Weights of a small GPT-style language model, trained from scratch on English Wikipedia: learned positions.
Each number is 500 + 40 x the weight over its row's rms, rounded and kept within 0 to 999. Layers, rows and columns count from 0. Numbers have three digits each. The size before them is the row's rms in percent of the matrix's.

# q: layer 2 attention query, 512x512, rms 0.0925, rows 344-368, columns 384-511
# k: layer 2 attention key, 512x512, rms 0.0961, rows 344-367, columns 384-511
q344 085:531487508459507528545481556524569528532443441523569438541482498434566523548493536519471509494521489462474574468492536420477547496552518537507472544507452527491575498518493564549482553535522518560528503593520483485487467472473554493485462528620504463524573483548427533536437519437462546498557490429452486550514512532453560533504584478563529520531445475515437492546533486499463478485498
k344 089:480460542536473396508459528501474477445492465504525542471502514482477482552457435561427480490476493500402482493500463428476546512519450499436477521565594516515502543516437437532545548537490488431550494531526545580490489487481441532532453475437522499514501508498532424541525504563530560540453594566497489464442501482515538492459446462500523535489516482500424423455479588511488528565484
q345 075:454542488502470523474576545507524539511556468480436467434505501480531479423545523516498408516447453489513516473527507496499530458540489552518429456552458485450440477472505484502541526511503484540537495477467585443470448435507419540405541527528504553485488532567457486526465447481516566511514473517517498515488558476507542541476581497480508472429505411461505463498556500553467428431479
k345 082:521439558490472537494562468527500460523514474447435511546501503469543470531552567570528543530394491447612516497493557466539520536460517501466565528518434521512531523495566466461526502499573520433518498461479543493492542512484514513458519474570512504557461501544520517539565418517472507546513563471512511512479503495469493487554469489485468447486459534483540502450506457573498505545496
q346 081:511582460611585507509486519487516490522496499459533526498524523512505470524535455524519509541514416543492571464559467509479484501462535483481488499473531557509564477557480551474519530531504507526495443560540546399486496499471544492498484495518469515473438514483524518543637552496499496495440518473475463517504409579518480448467575449540542551480516540585468476472458456436500472525574
k346 086:496464541498573460527566541441471461465518526477480470402518456524468499479554458507446497473486537440451432532531503429473531514457434511459517532541536505553518575411486480521525487475446541585531525585473379424429463497432498550480491558511466547562431564363545466501515507507466496471452512523604454498468531555527509498470442529488486514532448494474524532486497460477545527424519
q347 082:511490465486481487475470532532472455531524489521482381541530457478520430482499461529510460495476481511580496511473499470469451470509550459532485501520517457482503457456533530444506473521519501450529479559537557493385578548504485558536492483427578461517500452469480485532504530507522505521579519521494513510478526460561545519498483459547486474528463507504494472519510466432373500432514
k347 090:518396489530488543396441494576581457460559464472498501504544514485552465495517528483525462477443528529455491515539489552520508519518448486536427508513509503577465514551512486521467512497463492575563480466506521501496462461528474510481500476512489500566510572499525419479468448490471470504538470514507552500477522530504484541485480570503488496468553485498497538520546542511507483396525
q348 082:440551488456548536530504484460461562427489479540491482466496521487504509504441457511501516422454535531416526522555569558591532475498493526477501523520568490464443507565516422511436492459437555506513524436476498570527508487468488497497514470477521433505538537463568543473505525499538444478470499513493466496502550453491436451525498485613516500531572540482524555467479540467511524551492
k348 089:463451501482508472510541520495512412427539498501471532534549462496466518526482479508463595469549477550510416521503541560530572514532428440469441446525535523524532544443514469497469484476477467543489510448469482511545469487556429538497469555482527501485535469531511487503448476462528507502540496484538508451524554498475518574441492470522500556456556502473528483519540524553468486502428
q349 076:506473522542498510545486555430473524478510519407507444486456513470578539515560496457515479484430500461455526486440516490582510523564587554477500485496568453493489543465528598469539481478467441535554500495495468573535536480505457548459497517621498513407374499492500487509549506522502443526452442548507487481535563453511532444497548492512464445496520493512465488512507468498415482488486
k349 086:544472472478477553512532551543513486491541529531592527500484509522599531525500590540512531467464524454478450470509446516525523496476441600477496522581556460576494470487511543474546492421505447421507477545489499454474501479486486583461556472496509482511577434461489547484521477454487516526503518513468515516513434508546455551491446557487470531507490515528429559488487539517462457409450
q350 083:495543495453488510474488473525525537457541485442501501483479484492577519554483516486501532510519466488509480501542511579566495511470554529497531491495430551459469501427463456462403492490507522487511440472488500429530501480543464505477545536507524639527453559566490478450501443525504573508571529412476545489487485543514469515546515474493469488435474553532498565467442499519500561532532
k350 085:504507489539474497517516506418460493505525449542574458464520539471491517525490445521429460543443515562457535562500516485464445507568531477533524561516441442498505480527492451461570496495530535454531533502554451490489526535485415472541482393508485462470475522551484431540460529583432431499408474448514516540502487469504495518539498486466481466519457491487452540484472510557549555543508
q351 076:499502472495596443546412614463470570496524557414478494494460515495506464503522521491475498479527548576484524468574493495464472546555518450514524486538434538506515423494486492594462504541438449472504526497486505470549503483489531487471490549506546434577467485504489447553516508486457425510532468484486508529532495568518486446562449539446481459512447554430494506446478525396542560499486
k351 086:450488506416486526520517506517506572422495436539552542494518539430545555463524462464465476477417464510507505525496508523469549533510450503527453469552442567541497457512444469443606477495533475532483506483537518466535501542473567430481529559503558504592496490492457520498528431434486418525404446467557565461561486499449550469464526512431478505489520502489535461509504537523543479521446
q352 071:527526513455511529535562530541484491497510499481515527467509523518482500532507537514477549521515474528493497537537447561405519457504497479479522516446369531438426471537546551518504500493491493540470514489457502513511463440419464564513497555425502530499504523611507495501498521495513438492494396501439438493486527519493514500512517531452466502474530535506464466473525537471530541455505
k352 081:527525526502487546514506517511502508523494510468501474483524541545479541458545511465495471493508583562541454504463493502544515481499535513446526501530460538501492487532515551479486475466483413450481439499529552483511547482501481543515499441449552500505604503465498472464477480488540513519506547466470530475524485546482563494482466510536555463460502498452528541544424489509468549459498
q353 081:462483459561456555490574506490421522475496536489494481462565504486494565511564513457511499547476519552531559507584540540496571461474474547492631573476550535442525480548496452517485499503517559489453491552576555525585472500475435492508505544565543405490427537484461556523530459572475504473480554470533527518513440582518503521481464516445465509515511554491433503531465532468496492472521
k353 085:451570496526534476539438444483439515446499489479554541513462457470534488511554496575479534524540492461580508533485431487546514525447513491494420452496498481518543485479523521462496494507548492477465500458490484529496477500495475488488469375522487481509526499509555525560461511508459491438565558464479496412408505574466521502461500450471510457468468508479512527427492521547512571524483
q354 082:528558502566543540543510526513476512448575517480509528445524513477415482507525518484463511535518456460548449486566484519508482524463514479471598488533506518537523439493450522473474465498476495508542531448460470428563504519539470517492549459490531426522504533477556574470509461501415407540490540513562505453477574573500507481511454420477428512517430521450476541488502524507624490535509
k354 088:576523518511496524527568486483484544546410480487465523454492499485489535531553592570447466607558528480556459550481418539426535504463522495471473446529494438438505480440437460506502473523517430477474470552543506523448488551471519474547524391503494509535478517524506464485543455481486467390570547531556465468494471500449488480414494504558497580524473467486510486525575464476552509419471
q355 084:458543587552449456411474429551528456511459466490551524495457589486535493486546457565585432483495601557457539449489569483511535553468482479501561483465553526463523495559500517502481501452547456518546497585493531490505487539485472526581458445564452457537469508527466451514480498475482437554482466533515515449590488534497473465464494470434537504543530510439525500581539509590511477452509
k355 086:447577405551558506493561539486508450557526472486536499483470477507529471520444459519489476474509462496535415599472422475532443521495514518417478493479515540496458484436468506494501543461520478508542522440499484517538498535466441560550515542475525516548490511485495486520428445483526500474487508577486518481472431483443453489530505536588516480525482438499473568461457458492446532500449
q356 091:489474462463509564526498410509435502537512483483530403491512489464504461493530481436511526478511519535522569459556583555496576510537534469541491520497505528552569529459583516440538559514461468466430535550521519575429463459442577461482491491445463554545552470580560452458499503531505525524554503476531562485433456432509491484461468479431448496514526434487525473467528522502487561481569
k356 091:502484523430511398501429512493516470515517497474435458484464478473490547457445445538471508485526502403549527580502506471456450518618514465477483525508470453486473529526437531495512485434441482575489472575471498457587478545528469483454463510550467538490501546434492522526536530535565440462471469495545478520486556493532439534464527460472446458480419529598573562542483479512499403516472
q357 074:494503489472557462563539506503487497498458427489521489520543512505531511503494477471434486470463454488494545498460489527520511486468508527440472483464495460454445472447444450489487519451499504515601426467515404483489463495474503433494532451500510513529473541493469527498449480530531542592576497497473494501559469503408475459437513519471530480556460496512416535499496536504561560520510
k357 080:530508488509531473505497498475543488513482440496436473562483433492555487515469522521503520578478568405472494522552444553528506552506529475527487389525479517569544527494498594497447540489550496502546505538496659535470541477494381485511481521493531523508492469506482408511505561500504488531444497532416501501490521461595515454551543433457448528513555412485502507523518494500426477436493
q358 090:551512433453575540541504437517508423464487486558521513460475539473479543508537502586568552556471473503480549544524540478524420458509528438426507489465532540501553510522491491562504561521543497479452471554569507481542555523514529519496450425446487496493492501569424535488472482575546564485521491516461493421550497505471566563454560518418504515487500513448490467483490501588389529493546
k358 084:452534519489461583497547499469432484506466509514552522462549518532531543550480491512518507477510525446503416561464506491511484515524443570502406494524471492531540534517475487550541480452525476543458489500514579533442455549448439549548479531484492445451520487477550416533533522503537481484469534480467447499519494454479500486508554502496492518473464497483508510498504567432476453549551
q359 076:513596476541507508526579495527490476548473549447480505566507515512477516423459533483518470463465490492445565485520482519442453522477446521498569495505465569520491527532497456413484465517516516566471491480496468452459537437492524409451455503462553614560495530470427486525499488489487558513508461489492493474491451516461425500545530489487504501432508483478494508500523449509555551574539
k359 088:496511540523561527503494419484483435489551493507516561492530560478511516509592554491504572497524467532405524492501537501534473519523511541501469469481440560539527516524489559526560480511516536468513538541485490493516528538490487433466498525488507505452504437460537483478447523534517523653415509564477436586535517430534454461513489564426479499495495553453523557464479505542531539534479
q360 083:536524505506475549544446506463440524484462526442515520509497511527473477468523375511538518498485442544498484518524574550531495504425521539493501473541471443503508528528471528500471451565514508488519457544549436541468580545492499499450524558512432565544525505516474529534375503468548549491583451514497458529501502438502474542463510488537489516508475469516502504524475504475526435508467
k360 089:528510516496470464507529525496521567508526428511467452467489492504445551564474481547456430505510473528579520463518470517455458547472562476538598487444449456489526493439512458553505496486529450429486488462504520524489503430535517533579549515529568485517501452469555470497558476538528418488499504521465514525578508498508433485542418510569528457503492552446494430458513506480509477545454
q361 080:452627445522511522585504467483527522450454534513473459473502437525568515439473478456502561454539449464502480576539542557483482553403536465445544518591418554478424543507505498564480483544505457530480507545521503482496492524527466431435518489468489510550430543497454501500542467505447383494481482413524480543452618477509446515523483583459488530489487581446526525552545529580525523457519
k361 081:501465486454483499506500577439521471519517430544469567481477532427504499587392522564511509433420526485468484515507577528493401501498465505524535503542535531515558494491524552469526514466487520500482516468472589432510469470570490528536539583487474468516508525509530545501438498518537493445490459534499473499452463470497505520520434439532472486535533543438503445547603541520567500502484
q362 086:518491482528566470498478483526492472555507502490406498541491463436501521500487503494525410470530496481426523489430508448522450493513486472517549518507511449527473486449559519463470486456502541488549434514504457482583454510512547495501484393504467513472441474522480480496526490492451415481489520467528447521568398479544487475477503638458505474513480436384489542473431462560496474550494
k362 088:408523464517581512539521514528535491438482445532504421500512432546526563527500464513526519488505521480517493480474452544559445489510418536531385540510482484544488497569534485463472512477437559508540486515452600519492586480465503564505493507467482560544582553476485498512545502449538556506540550492486558455455488526526536454546547528413448430503510458557514468571524508477518572531510
q363 105:522528528537413506414507580501510471416480553520478456524481492462492474514433519505543500509500490523564509496461500467435473516494422506425384476566462483485503414533498568440469543452414488540455421542470514527460539420465501519551528487546500542509587481501533430463464450493495562481537545559438482508471488467465525453467468544521438563530534427570505506470518507498513483504483
k363 093:547446453501514530473508508459511578508526558441547497513491462504537490481576451539471478470572487474449510539504529486560520470434546493468574563529557442490560525470487545537480525506507518495510475503464501495502523455553452567533464545549496487558532491585461500505538437482501480536522516471527554487514514507483531523482526484542494473469510516554435508495483418491542398515550
q364 086:436478557466506483498498459538532552438455542520459575485495519536497480503443528473530483527502461525505491519525510493525448469484519529466459497482517447549455395461472506508525435486448427498511503478439465483521475488434538474492519502505491555559460517512509415513457494442452450448583483510498475480480545536469501535495536473472561500546565487515485450472560537469544436455477
k364 084:520541531553435410520534582445536523527465507514521613467442468550503446440498560503570548527429466512484474507506499482506523524482529517479476433510470512563550509497532436478481451575454483561496481453472522488553481460521537523494466479414491566491451522514537456521481517502414460471511515484533495510565513492513522467528431534546465564507540496570504435436508476468466523447444
q365 078:466511491512538494490462449413496450537463513515485452432475519505544526526527499561487467490553494461436521491519550537509548512544501500561468507497480415469527445504463443475512455396536525491524486594551460445443457538480500487559473476495534495523592501483522556515490523463457505480523568454496540551569519488513482440525415519422530455508472519446455568545475564523525457482481
k365 086:492522463474447417509504439508508495443481493513514522528533604422538439450506519500408499501483474532416483538474419484507513514545491501559482438477487461521521493513583496518519461450500542524516480525494525512415504499558470507485519521510525489501546471558487427509431490532529428598537463527491461454471435486505513564496529428453497534571484522571386465540508553460473438520469
q366 088:532528511454478479491572467517519493470492517510554555503546478541567548512486535466539515472473442528483508415544523501497553522628505476506478508557488504534522457456499564495495531542435539458510486547438527448481506448483467535494500432512533542426509470489548465499581450492523512552533477481476458521481489479503493537475525473494462440490474426566487480465519608545503444497500
k366 087:460498538426485497524515498488529561588484457448468492519501558488538490519532505556472467504440550527475494465496556549596521526478450448420416495491492517496546476557470494465508465544545545485505511457521603489462516536451486469456527554515540435547495475517473499455458443484427467501613500508460485537557513468476477489486536495448556576484490484392419432469488558550463500471547
q367 078:555533482462483538505490510502529487427554530591386504475508481568513471548509542465480443465600466514589522496484556588477478556527516487534433568467509434448518478485518493491468514499415408470539480458519462495536468492535498566514509446503475495504546471524507491413542521495528498521479469490528487512419480522459576536468477498567600500476492480481495546525455443548480519472542
k367 090:576512568465541522535511508500519496488488518495503514490468485520493509479489495489484542435470519524431530528448499507542505505466489477451517509430479502565480472534457545477429457511544523488485480594529495618445555563564501477508481511541538455529541467519446524521477492522402557566502447488545516426538517489483546472550540537458433547492574493540445511515601510485550509556459
q368 080:515408516440527473495539480463523525398471460430440492551497480539573537566447450495521567558421511537560506540574498463602470463519488503527560444593416409547472525518510456512479479507492553564515499556489463490501486580509577486487468465448438523533452457460509509564446499467474523430493425496534419513501457518489462462515533487467552480540498573445506473481573465466545570493477